Weights of a small transformer language model: width 256, 4103 steps.
Each number is 500 + 25 x the weight over the matrix's rms, rounded and kept within 0 to 999. Layers, rows and columns count from 0. Numbers have three digits each.

# layer 4 attention value, 256x256, rms 0.228, rows 164-255, columns 0-127
490504496497509488513484493487440498491496494493486467539484514522448479520518497499490488509502450526510480504497526507535503537477480510505549488544485495497495521464508501499532488539515515492507507510470535482502522485506524505519470509490480512515500524506523503532490515477535514492486497481479519510501484493458510525488476467469508542493496494516474472511479496505505528482498
476494470500514508488546503507538486500454497463474512525510512474469528490499511524489450488492493498564469497484533514510499477548461421523497515490487492519484513490494539503471501501492549483523511502509489493512525494520517494519502471529499460506544491508512475489515510479467461537496447502485528457441474480531513537487486481456540525486439501515513523523536500543501497483511
495498454522503533491493481518486515505510517494493455509492529474461504495521482480527505491473494486499534470507508476502500475528505581519479454506493494478508486462469521495515464502515505530482488500512506499506517495478519473467488549483544527478489519488531510488507521496533484484489507475504448517466489487484483496495536492458513514478528530510519454496487522477491535445485
458479494481508489496506524480440493519504475461452496561512492456519503491521477521478523445464476481540495526511487517509535551459532519505495493512473474491500535507464476475490493496427492479506474501516519498501488510543514487517523461474490464526498551512522466451536515492487533519500548517499478506480460510543509517522478493509506500474512531541511467483507456499466512510493
501499497510525501508500484506484509519524448471480487478546554533519489492488491493500521533519480492507450519489474528472481503518469481504496504499494472470531495477511527526468465480517444503502522497484505518517501499491509509473445520525477471469523471513500493502533499460524500504464516490475468502522504446543519529509470459557528492461525531478502498482496520514444481477509
469459542523526502531489498449532483479535491529526489501504507490507535465520549533503521519513522503480492496475509506518505500466506522518485521506536504537503487491462483468501498511486503481533499535509476493531508476515509481534554499501497472520514546477475505468467496498491517467493488476454510553480529504521539524466512507530494537496483454529518503505545472559500470517486
529506498530523511473488487488514478504496518531480525481515485495504504489473508471506466490491480485480492500523498510496483503496560478515522525542514491466493496543524530474522506524504518514469463489516521437499500534507518500487491496490460506513499515554542498520518526526472497469512503547517501475463498526461521479499492533518492521502501503500501497525536497555511486504479
487454480515480477489514491498512495535485502481504501489464482485500530508537457478486516477489476539543515559476533539520486538501524536480485497504503504506522518474512509483455476509452490484537493528517519502482507509550515511452478482480460473454497515442529466479496437467487477497525535518533493467501418515481479452520462487458502517486545505482518501520498480527502538497511
511514471535496494465515483508504494502517510521506505495452532490457514509485434515487546510484507520551513459492488509507522516522494520540514489497501489512506546474519491479493497475508525492541465507522506526515484514499499493473454513517494496501520537465502510499431495513512471445464463503520533455508532477482527527516470514526538469493503508462522520548519532499500536490550
450503520483462502522491499519521513506496489518485538497474498498541499516502486460471555486508536525523492507500493494478495549497553451517535499465471505531520535514533522491487488502545510521490525491501480507520486486488533499524495561531559517516483513512506501531504499491521448526509504478512523452506485474464502494525492489432481453500505488532477514479535529488445479512520
493488503503495484525530485491518486502478456476501488489493477480538526503490513460528497481505442494497499493478514556512518492475507499501465492542497487483469484483502508541500453512499483498511481535528533475516555476532481545513519482481508521445490480505518514486504523494535481491475499482514522514480476546471505488565487520515493516526516470501535521485501499493476526454474
523506495508540491508464494535521476467520511502493497520502495460481492453501491501475514491500516499516501504518519483537499519502500456514564517479535470454530511540510511516465504514479433509491510510481496536530488496459470466507467487509469501465490514483504540470504511463494515526461530535501461510493522504541461503499466507510492497512499509516524510511478504500502492498510
477467483498510484501560470515480529496451513478531525502482529522512533527487522477501484506505538490490496483501448498524557521484550519488476494494492523512511486502516541504495502492489479479481529488476435507472475496453525474491453512458474496499502506505529538507522528526463472501510489486532546538564452492494508471505526485479493446525579483498510500528500516511523530501493
488471475511486479476528514513477511508473475484560475493529518507459482508509522472502475478500522456487467447466510490508531527485538531432518472447524510493496544480488499514482497471473502510543500528506502511530504499516519490490542520496522494500508509482502521535437484466485460502448508526527505481529486465482492494507509546437515493495518463484469485502523510519488498477476
452500532472519494478512491489525505503506463491481510530499483507531497463485479527517460511482524556493517477497510516548491451493492487531521499504480511493529549487454489519496462516450515488555521497480533480510529490528486531498499506554495499479532522533504553503501468512474497489476459516486466468489506504515528500494487476530529493517495512544527504516496499529474484466539
544495494452527529470505484475514542464473483477479497471499512497489499505528490527479520468479536473524485493516502508539480470521460477461507478496508541493485512486491484506508475494471461483544484490510514519478461525542498495521500437452466516490494504516472522528520459509504486511498518502524502469531496513509468484504508496533495546548524477491518482501472520526503498510453
491516530525513480485458465515529535532473486482515516472475487522518538462521471490503491487469487515486470502495484516580498520490503530485514507493519508503509483486459492501504517503500476461498508516508505495492525494509509539507530528489469529474494519489527484520533471431491503505503524464538506498559503521472476459513515482520526481549537480515504523521499502503514524505500
543499525504466473512501525536532508489544485507487494508472513489496509478486489489488496532505497496489548500508495508492511501549507468451531479480527514496514496466507521494501486518492475486523495472505508491521515478500505493457486531492499482527501476518503482478487480527470460530505505484502491498474521478472484476457515479539531541490516514464510516526451495490550536454454
483563511547534535478506500507546508498494496523494545520505495519522536467509517506454492531482476524538474518507521478525507490492484479515523512479497505464494534522510497512492493484488479511492526502516475493483507476462528442533512499491519470537435490515519471541492548525500508526545508460512516523519435527534450453526463534542499497466495511508508501506503516518527503498483
505496480487526477496505502531499492509512521493496538461523486473503502532500451499493499472516470485471518510506482519469467473515511492509449480481457515504496437488544530507529463473517515449496545479535506512461514492503467501471509472489473491483490470486514486514493522482493506515504482471483494492483500497504485491495529464507468518522508533470504473489519490501502519496493
511484512536518476467535509472499528533487524503530502477519487481499508472524515554498540535510537519474516520506511503507530486471553475476518518491516518545486489502529448485490521526477495512504482490522484516497520526484526505538497487537512508483503485502488507505488495499467511492524486462472469512493504499490524457482487507512499495510488470482491525528511483495535481493515
559483482532506432493505501486494498522525495519476532516489501486489471496488478508497507467500518525529459505508471472496504526514463456485506517541519511478529498465513497485508506512475450475496513501520499519507494492535477518472469561492488449487503500480545460507527510472499457499481483508493489522497468464511511526505495448491509515483463505495488476495551496507510497503499
503495499490475519497499514431482560491523493521517501509475477514533524494483512510497492521517497524474505489541489505517522482447541502506467473489472535527483447502493531485489514536505544527522495467536548476484510564531548504503512470504475483468532518525510459519487502517468487472497487480519538508503480483491525510479515493497482510511495484503518477497528499502499520523483
451501519512531504533455507521515468519530488501532492470551527463477519487492525504525520513508494490494510459471561518515487487483511480535537500499467528532512481510458509482516477442482519509510525461513551532516450499467534527450443457507511474501470513519461472484498490507482517497526506472503441465478465491478484487513495501524498517477519475471423550506476458473527501505520
503508504508515498523460490480498466530513516532534485463496458515505484539474442486491473526490492531459520505446529473493476479481527491473532458497505493460505499504537463479507507506483509502485528473507483473480466531494468512520522482516520518483501493483462506501514502473515519499507468469492501514542518554502494497490493485505498494521483498511512493473465491495523494498483
536482488528467505513499492503535490498531519525506506429465518506485517516493528498504542537488492524526499525440456488492487517505501480497480459470488496513547473523469536499500500509477510473505508527506495515508533529457503475473496508543456536523496506529502527521552496457474506492481492507488536485495484532473470507488525509516503482479497492524486498497475487498532461467506
545500540464507466509468486572559510519549501529542510560511475517513510495473491500516518499521527527495531501524540516536535490503472497477508528487500510536493464515497538492504470513454505456532526435496489478489481549485521505482509478512554489424501489470489522524505488508506489518489441487503509531500477519475508538541478490494512510498460510488492522492527520480466485488568
471468494503454503518511491441510534522476537501497465487497505479501487513525495501535511498478502466492526534527491480493487494522492489481518507544471524510497491488476518530493502529470510520550579457546496476518479509548481503512506459476486522517493497482519444467527510497477482494474507510490483511501483470505549478549512466492502506506511515532562567477523464463517472516472
515514480522517552477508466511515520472513540483548480494523503470445516533529458524465548535493492496532488458522520487506511491532509456473488480491514521491464500504521521483521455541476465515526507512474484526507520492499476525498497474503471531506519475492481537529544502509502493493462511478453482524512498499441494513486511509448471502479518502544514485487529495500507493526515
496503507521476480484462514502535501514537473507509482453485487440514499502498513521515570482532470511515516480482489572520453525466456495495494486511489505502480507536526527498447503533540471526484500531544502510493516516480515509486516471491533574480492512477480482488532505454506526561482468491543528485529458452508474446472529516502461493506497547461488458511538541530456502519495
500486455470499488541489521517495532485491497488493455468547447533528524518508516495539534514498521476471484481529522492483479521533573476519506524474523473541485482521481489467455480488516506538497530508463481528473502470528485538500518462543510517497484486497414493488494501536479495501504528447472465504518497541511517530556491468502513495531520518525489519457501509474480515478542
515464491501537477493512561542449511486513534492456517511471521511465456456517488498510537514474500492500490447491502469455506518522476463527487481494539519492513482506493512491504507488564514503465457518533507505456505497509471511531485501509537457491483496510494477505472478525475482477518493511460517531503485529493535491478496523534476489503485494486509524502515498519499493505527
505502454507508524538484490449501487474519506473464499523471517478466530540440487522548510536463498506476498503509538488493511481501527555486519512450485565495499488517459468526505501517477520496477507503546490503526442510469466509464530559500489491503470482548474481471517473520483514507457482508471487461522506515502529512492544501495488487531485497486491492460542488527529476478495
496495479513502490506478483490500514531459530530488516495493517501505488497502502500539542492510487513494461489476518489553529519561478478507484480494500485506519506508489507518480497482491487509514488508494509498538467490529491506467533509469506545492476497498487502493508486495518458482495481474504477502487506508469504477470504484493477497523494444503486506492519471500474498526492
483536503556480514516516490463500529491496446441492537491496546490473498472490483501515514536471470499532492510493511487475522490499495493511507556484475501485523526566507501499488533490519504542498474496513520468523514499494489479481558503497486488506489496486528468463525488503532498502519492502536513488517453520518511523501484490487555506505466519504501526509483460462530502511516
510478535515510475463516525515475470514476499477464507468512483511480510515534552507550516518536463529482513474495541501516507505500498514513513468509513515533491490529495484557454501493523474518463491514475507501508461496517478538444446525535465469489479460526500463516509480414523494480469500537465479525545521474516498476498443493464467500479510483518495513480484509488550495520544
507502549483531525492567518521471501467497460505503505529545470464488496504551516481477487479488517527461552502525527486476499496492508511524475524528483530484491499475505490483487484484479489475505503502498538463510514524476488451489480491485495479506496493527501470493527498517460510507496449494478512516432503507474452515492473517492479500492471514491490466481512535515501530490504
528515512466474534519567515553513490475500472507548520441519501520514488513495529497469526488479475520513510498532503495511520477457442491492491519525442498499477504499476536549506499516519535451564492501479489529518537492458536509511512482448492478451443492490485521490526478487508511486542474488474482512500486482493505552521494535487492512512537479480527502528505494484448475492484
485484518476460482503510471536573520491494509498464505566499537524488498492478511518555459435484498511474505446566496515500525512488522516467487453544536502529492522495517489474483542546483499484491521463523431507510472516498522493481440534508509489480510507481473504501465523492504499501486481516490527510496511536493538504532528489478503465495480513465497520507516515536544493494488
448482477549470434459503517514524487511504498494541517538481524521520458531503497452475488487494479497492513518497513515554495558488452492503495507479504490507509510476489462502509512509462493477518494500492505473501536475495532518478456522489509533496460496504505504498499502432490487472512483510481515492498483513514478465489483529476499530532471470467503493477473528491528513480492
502521542491511486476517538509466496508486515481491516489497449552492498509476486520460515479535521483501495492532495545548508479437471488481502500505503462492491511563507517548526492510500499484485457512460456482459529497483544480493492493521516500500503485456479527516504477500460492495541508499475477515522519506505476493469491541551445484501530490454521485538523504491502552528493
509503482521479497465451458462531487510520422521468513512510543508487467493522524522522493517494458493522498481497539522465527510440493507485475495514476473477451517478527533513495469478457493496508514504514474515468505467514461497491523488519513485482475514547464523469472504494462460539516466499477502510485470499571498460526498497560516466486488498490499522522500530515510478476462
505475496479453497515464516537492473464470498485499515519475478455550525489493518502453496535460533509525466492510497482500501494491515541492455484480524502513487433524503502511485532506516500472511474517497473514485501472500457498513518481503527499531507475497462466495480455501484551477492558504476498487551480497520533481486498438462476518472505482525495482482530498506491479517500
515487496453535440478527482516504539460505503502538526488557478474512536518438511442481484457488493458524495484547459516496502539499546485508454473535498477507487497545509483533492543501458480504506517509504506523519475464505444491523497526441470494451428491484502523504499484482500494484481462538495486502519473494504499500525534536505471457462522531520482502522550479533526490491515
478457468478529468523500512518515558512464504505475473560515506512519480494488513494509492457494475481516467518500504515511528516480480509515565495477485492544458535499513514477528488453491481513532495468483507520523500493479504512484516465504501511498555522506504513521525517525479494521486527514512507501513461474505467469530532497512521497534518496509470499522499443495509469481478
532430501508520501494496500452528522496495536510511507491448498528505498516530495491546542476485505489507498489509542509514495478489506523482540484519487498495498505448478474491495530493519492528519477461478530519469491525506501496511532503530526497471504488523527505461536491531515446467468510495505472543496515548518503486524482486491529513466460480497503531483508531465510523506505
529483475482464488510486512550481538454521494549446458463483533523483495521501458515471502480520501502482494494488528503530481490531504520516450512511497460543502515482462516484494493524537450482499502519470432495509501497505527487502508528479475433536485476477503510516488534468530464460472535485481495496514460478472479467497467507476494515491530492492477501474524472500459511517502
454506508485537493477514503515523502527476510504492474532515495531517465487520509461515497526505464480477516495514520489510505486502493502534479497479537489490512515507458479481505497494457530507478493505498510500506485521506486517485509528492507495513453547506524501495489508486507466456507502503472480527472477513535453465484521467567484501501501465504514492498481506505507481466485
520487557500497495432512476474555513510514510479538479498491518525500521499463501460518504539512500520531553527487498508519509483512484455474485484523510509488473510498488503524474461504473519475484483526453514469486493500525520526556468472558491538544557522475521489528500513506488506536503485493478524490459496547489482475483508438487477496452490458507554552524505501481483469521485
521506476536512506479503495475493505496520514470491515490512501473477511501463486507517492505527513487515491507523483485500525487519517550511480512500507515548518478510484486492554504504543490534497506520517513479483489501509487504524491508464480483511488507524513520497471504514468487487495493520513502503475463494477542525494551496524484497495492465547507516497501493503500496512482
476502501529492474503481539486535460517506510491496520522503455476498500518526528498527506506503479499492527483497455481493466522500586536546478483526494466537518520511500492541510491512496465506510531545507449523499549483498496500488495505553507516557476554544502469550495553531543559460553514483496525520522506477499506477478496450508467516521482541535523508520518508494494526507515
462497518508493476482520529484500502496582533520551478517511521472515508513518500549501509510502497520484505520498457495530471505523552476488536488499472528549458492504457496515496509533487542512502468539504499450527477548488513493499475509488459521506510480495477507522482520465519522514501476489501483507515549505490468516507491505479500508515461506496532510508495494490515519501467
481493546526508528505491480515498496502499481473489508534464502530477495488495503471486505496498473471531505474486506483532511545491470508475478528514512497491529507518492517516493501496473475458521507485473493520517508507532482502501440514478516493527487506539519504476494492528506517468508500488496487520492455509493488497496488490506461486499518543503477462505533497498450550536523
526502488515495543513499465541460506496525494500537496503488573494505484511487479465479479504457502519457522555510505515542486506523491488467481506470495487478492509509511521495496506498493487499466478514483526479529493534508462453504470486450503526508513492503499506494492509506462491523500499510504466500488483494508483508483477512505481487500496514515463473480476485491528481539463
471573490471484476469494494504509532507526513508509470516496460491534476530463509497481474488506535466515493486554508519500535489526494478518473530539496501531484553519501486485519545532477472528474505466530536471531522443511452528498538526497485451482492487538487501526467516477546522447517503529515477497472481494519467504550483523515558540501501492543509544528507489541502458524477
471527450469503534503464508524519486488488453480522516443490502484507514483468463518496515519488520503536503517520542513413519474534511503473546517459531467484503486464503492541482483505497506498482503521537471525505499515483530514499503529501501469486557495459512503470449466512501517515512546528484529478480481465496551451524514510524477485502472457486465514536499511537509502484453
481481491540492507477537532531517473492477485505529487513534488506514450507486474487452489525492510512459577541536521455465460512460485475497516492538524469499454471479518491475527497517535505502456543451458514477508499490535561514477493474475502482526505521473481472459467489490469505496510486518464517462505515493491473509502461504459518494495464512482505480450500486508447499498466
527509478528496476502492540532463538488463546512507491477470504503452470460524476516514497528544448524519497516520497515519509500469535488539499457524540482507477508519487504497473481490499515512485491516473487497484519483523496487481489509475486535496512487482479516473485496480528526508528536495514481493511489469530524461532477483480439512461549504519474484536454458492532499501482
491517481506527490490491510485461524531528494463521550467484542516500474509494444550514550535547522497473525523544520504481499455472482497493531494480498547510464525513501484481490526510480498500484484471517527466510504493488533514470521465514486464491535503499509522518474502503491523495525461480490520518540524500466519505532491490487523527587481500514525478520471544438497508500511
530459539524508458532571500508486488472447543508532518463539519492504543533524519545503489508487527555498488477505492483510522507486535480516483489504512498539464501509536484491475492493510472547476491531521508493470495513519520466537484510496473464479525456492476507498520494471525466447507517479449492470494473540475518537495481508503462503476481420485506487501487496516510489526502
543526513466528511467486463519493491526521499508466508513537483529519502507511514497505497510538466536483525486508505515544503515491505516526510494476516517525471550465520513511482518515483513487490510508453537513519490491493495506513455464529501502497486468511461533522497520505499493445507481531537474475510493489485492452517520479549478496428510476520467483495510528506500476513498
534516457492492483470507482562468489487476548518475492526533514518478486487494501494495490516517501523479504493531514517499476539515483529532470542533487490546511498518477503502533555464507491483498531490430479509497476496473463509492475481492505520483490462510473490533478534518502501513513456506512499538507483490513503517528501515505480498524479460477499513476503503488462506462504
510535435508499463498519514473480486500456503514489510453473495488505489506479464535522517508512498523520515539457471496471471463525531480485503529469485500497467523492534497513498483468509529465494500526475466500477490499506453567436466500508520531520545507534505494489531471516493521473501448524508513492524551477506511495512501440507513504514523563530481530497486464534510481519527
475503466549467547549508490521504523469492498508467460469522503471516528519507500511508496526494488482494505515483511530475482439466476524498469492469508519498492497497494513501498454502520500469509488475477527505485522508536501518521493515506499459512497501520469547543515503446548507486543491536490516485514515510516491505470508511521537500516550465469499487529501487518517514506495
543454487471529445487471513535512488497495519528498491468504473461512522523512482503493500452471515500516484480514484499518542488473514484484496514490475506479496483486516492525489468517545496505514491488460502508522543528480492494490528464498517496489425500515497514492523480512508498501492570518497482538515505473512525523539497505508524514505477512521536484472476499497519516537501
492445522481512473504539501519537489490516508488503506440488516517496496535482497466497536479503503503442452466520477496539463505554516479492508533518500504493571460535497510479550483506511523485479469483449498480478513532556483527480475479517486511523486507505511486473549498492521511525499436503468511455501511456514484537500536493484484503479506477530481505476493511505536471513519
434524477461464490547498516501522455555497505514522496491507512440498483539481468511533497542468474525511499510515476491482478495529517436500513479532497489471516478496512515507498517498540456446491481494480471534480494528490548512485486502502501530537454525538533506511479476514495524547476466509439491461531543510512535495468550536500468485551471496495512471471493444505462512474521
536507499490483498487499492465514449490500490489500498495503503541519488500522473505485521476514496491506512543524488510468508504470531479484536563469474535506506504482489502511521513501502507469519515531498523479476508513518510518531536469452478483515472486524479498484431484500505525477542491501494475472494490504514520486504484522487509481470490530501532478487504512532513468482512
506494467547533524502499508443496487524458524529477478524459492498501515509511473452507487523518510503473520479483535478505505538539454475526515505525488514444526479459486504519510472496506483509542501509530547500518478473493517476473470492505488489476511518493527471487529486477451480534508509554488493508496465483524460496488490506485498513491471514515505468481488524460480505506486
513499479504470511491488532515503494528520524503533469474537516473480450452502483469507452501502518484500523539456480468504440493456503505513552528531508500514531489503460484448471475492539462474481446482477537518530469529477470524466510504488491472445535466463473559514510503518476487496531554451494457494470515485495490468494454512472494510505551493481506509506480498532527517497500
485516502517509523492533504488508490504507511466481506496535490529510541505504498528502491489535458484487486523490479500497501476529503494474505494491433531509480481521474509544524504462467560496504464512513492469496496486446498497462464468484430531502548510492517482484522500491466518544474542508484483519498492498476523536479509533462497528482509494482545480475492496520524513538471
501488488521516504499511500461450539511503461470481522465539557507481516532500447534469485471543449572459496507492490548474506514490517509483525518518474459490558497516516480495519464465516480527500514488502485490455507498478515492530493494507481527485496508524491463502501500496479486471508509530500473520524483514465488501502475515507461561544520517473493504525477505469571548476532
502498467516541452505507516493537467478509489507521475490490506475519468510486517507483530522464488519525517542496519470484479508503526522536480478497511480480513521482499529496504493489481531471493565528488510511526505507466511511482506509504487467518457509499487465476504522496528519517515488476532494482526496519496519486489498492504547488510534504525436494549443471563482514494489
524516530514530467491526525512536512467511553514527522433505528489454502525482518504504539529519512494483512477481482506472508487503502506480513511494485516491462515470545525507516502534509533506472447527536484495526510496475471504513521517490510473465506511493500465472516491512497482505515479527507498505496552503512482498527546522525504505507473521504496507543485498561483472480501
523489528518456497551492452440540491469502477506484504489493513498508486501522447539526505512487474512495505497524527535499548514528456505477532500498522473501494529508464520485518502503486471505527450510482484497521451512485469525469500525522524497497514500496468486481500522540490495509466496483509500464542491508476499487489492471495499506516515514492517532480473426447512507490479
545502516485507480509557501502490518496484503501503464502480521561473512503481512441458446516535509484506509508516519462491467506524532460475518506518515456514505527497481488513558489494502513519496536536488459504506492473500473508490530490464485516509509484474515489462494499501471472503486485536516511488483485508509463504488476550457541510499529503483499511489481514502510456471494
503543506496471531450490474533477522520537515509508500494473532520484529528534487556509529539469533489497568472509537446485513485489526501530474473503476499511480532501494513518515479511482488455501488522521522507513544477497507505493507507465541483494517513512498505477474513514485500486473474502483496511478472484499487488533510493481490502508509488535511486464491515481501511481460
506500496523476454505486528534528554526507547556479552523477496503529481486538489485444476482476553520507459549526510523522502502465497489502495447547509492505517504530502505504453495496455498442528519475559512488518531509491480487512489491504459499528529506525474508502470496517468517486579481473500498519493481519456489499500481538506543502524504500512521487480528524495481541463481
525472480498468503506473529442503527532489518509504498509488503473490491508504492489447498459476468497486489452485460499486469505491491511470501486481535467455514482440502467501493523525524463530519451509512518490476489560493522477500443471507476473536579513511504485461543505487513486499497512492498506513498548527479500504475490493484521494494467472485506482477480520524548497529454
502516498485475516531509506463502536494503472478486494505509477484497477501496522506489499490503461545492491477496484533527523507472482492525508515522458462494482505499499517492535527505499529517463496513471535514513499507476514526490535476489506494494493503514502512487510519502506520487528506513482482492496539507488502501482529539486540470504446518540514483512483469513483488498502
531493477498473535512483516503517508481470450488504504499506501491482443475525523507557529556545524531492492551528502471520484504478490482529513510467554520471468480513506460500504516522493484490512506501520547481485501497537511459523516511447490486488467515518501501490501464500481522520513512531491537540467459510527526481481503446529507569447464488443523527437482476523486515520506
507521516496526511463464480543491496494527523483476490497515465524502488492480510526509501499537540514465464502506491502544531505461493501484524507526498493480451495525497499501516472490517508494485474463498491485472519450527506459487549530498495490484544526495480490502457475532481526511547513538500482473498520470481536523513504491484501498465456505484467554492505488495489509503537
521480493443498483502480558530481500489472533525505556458494487556484497498498514505511480476527503486481458508500504496525485564544466489472550531445520471528484466557481510489522505539521527475511490454519489474511492434534521501497505532476490492469492499496518435520542482470528518495492516506477527485522484503504474452512489532483535554516514463489447536440510484477484487494498
506480547495514493505562480505542494471477495466502484477478468501490452505447511498483519491512512531480465519534480482513517484478480466567523519559501491441490552525508536489513503523537513532494468508509456473500481517478526497476483532480509495456488523508517500502476475519503487477514501532487541520502533511448501523520506501520534454493452522580527488516493490460483500525498
491520505516475503476551495485503522532479501470477473517461542483504510485465463520493453522506472492550510500529392509515520545529453523510490490535506500542506500476517510463465474483522451504503456488460518496471500504498501471495491475554517540514490503515483516505517488482476497448515489512526552506510520507503492484572531456505494491529486477525519472499486538475483470448476
514476471471537495503489506486504487514505518483493531478493502501507490534510455538492508527485503527488505499467498495515508511519521486471470535519474507497476495499498476467516478471476507489477533481492506537517521467535471505493464471450528472529517469498502486506460512484520504451518510500488481514471492467467532486542501485510508477495517515521501521504506495512541506507494
496536499434500490493506496467479458500511473480491493511542496504501532507497495482490496486506498487542497503469502502456497472489529473483524471487514532519469485458503492496515490480539496486489470510521542531523484538438468457539491457540453481521520510476488483517513489482494476498517506460497497510510500493481472503469524474491470536527509534470509552505471486548520523535489
469479475481492508532532490420509496451477511500523488478516490507523538467491485496481522496513531540480520489525449502516530499470489475529459526522508482504509513490506512464450548520529484477513488466506535492529477499464541490501500478538496505500516490523510535514503530528500469531529482507491514511444515472510529480519520509500495473456502492506485488501483463521452528526484
494465501524489548520528516498515488490466472511520509492460492499515504502504559531514512530474500503459502468520545481490523477496497471494546503498478511518491525567494524523481489508488543496492528492504507520468516491472550536501473545476525469479456544535467465466480527527505471504512452500510527469494500529488512481481453547521555517528474512473477515469529549481446535499520
503486485508484496466486511503525510449480521474460490521490476487480459501539503474558564495537535488524524448546543479514507501469497446521522450519487535515534490492534502484522521528485502509518489477492487475521492478486485453482476480507465540465541518507495431488543530476505512481517481525542483529511482504508555460501474533422539484507526514517511468495516551460497553509503
473482473503475482505502517501502522545524473514501514535458542477515525472477494526513487484471508552487504486444519505492487530535446548512481513532449479500482462522505472501491519510544524478470525496502507593539487527507495490504475523476527471482514502502502468477505538549491533538521523524497501445496516473513476493473470510488515520483505492499514514485497525493497517489529
511492479504537496514507529478530507480487489557523458471561494460488465528504561526492544499506498519491504550476507528499505572453537469491520507490487499528518501513498491526545521529489470498459460521487520502494501531523472482528452473494493496521504515516466510495427477510528565497482497473491509501532460473512497525497494490486508485491486495490469526481501495546478520502489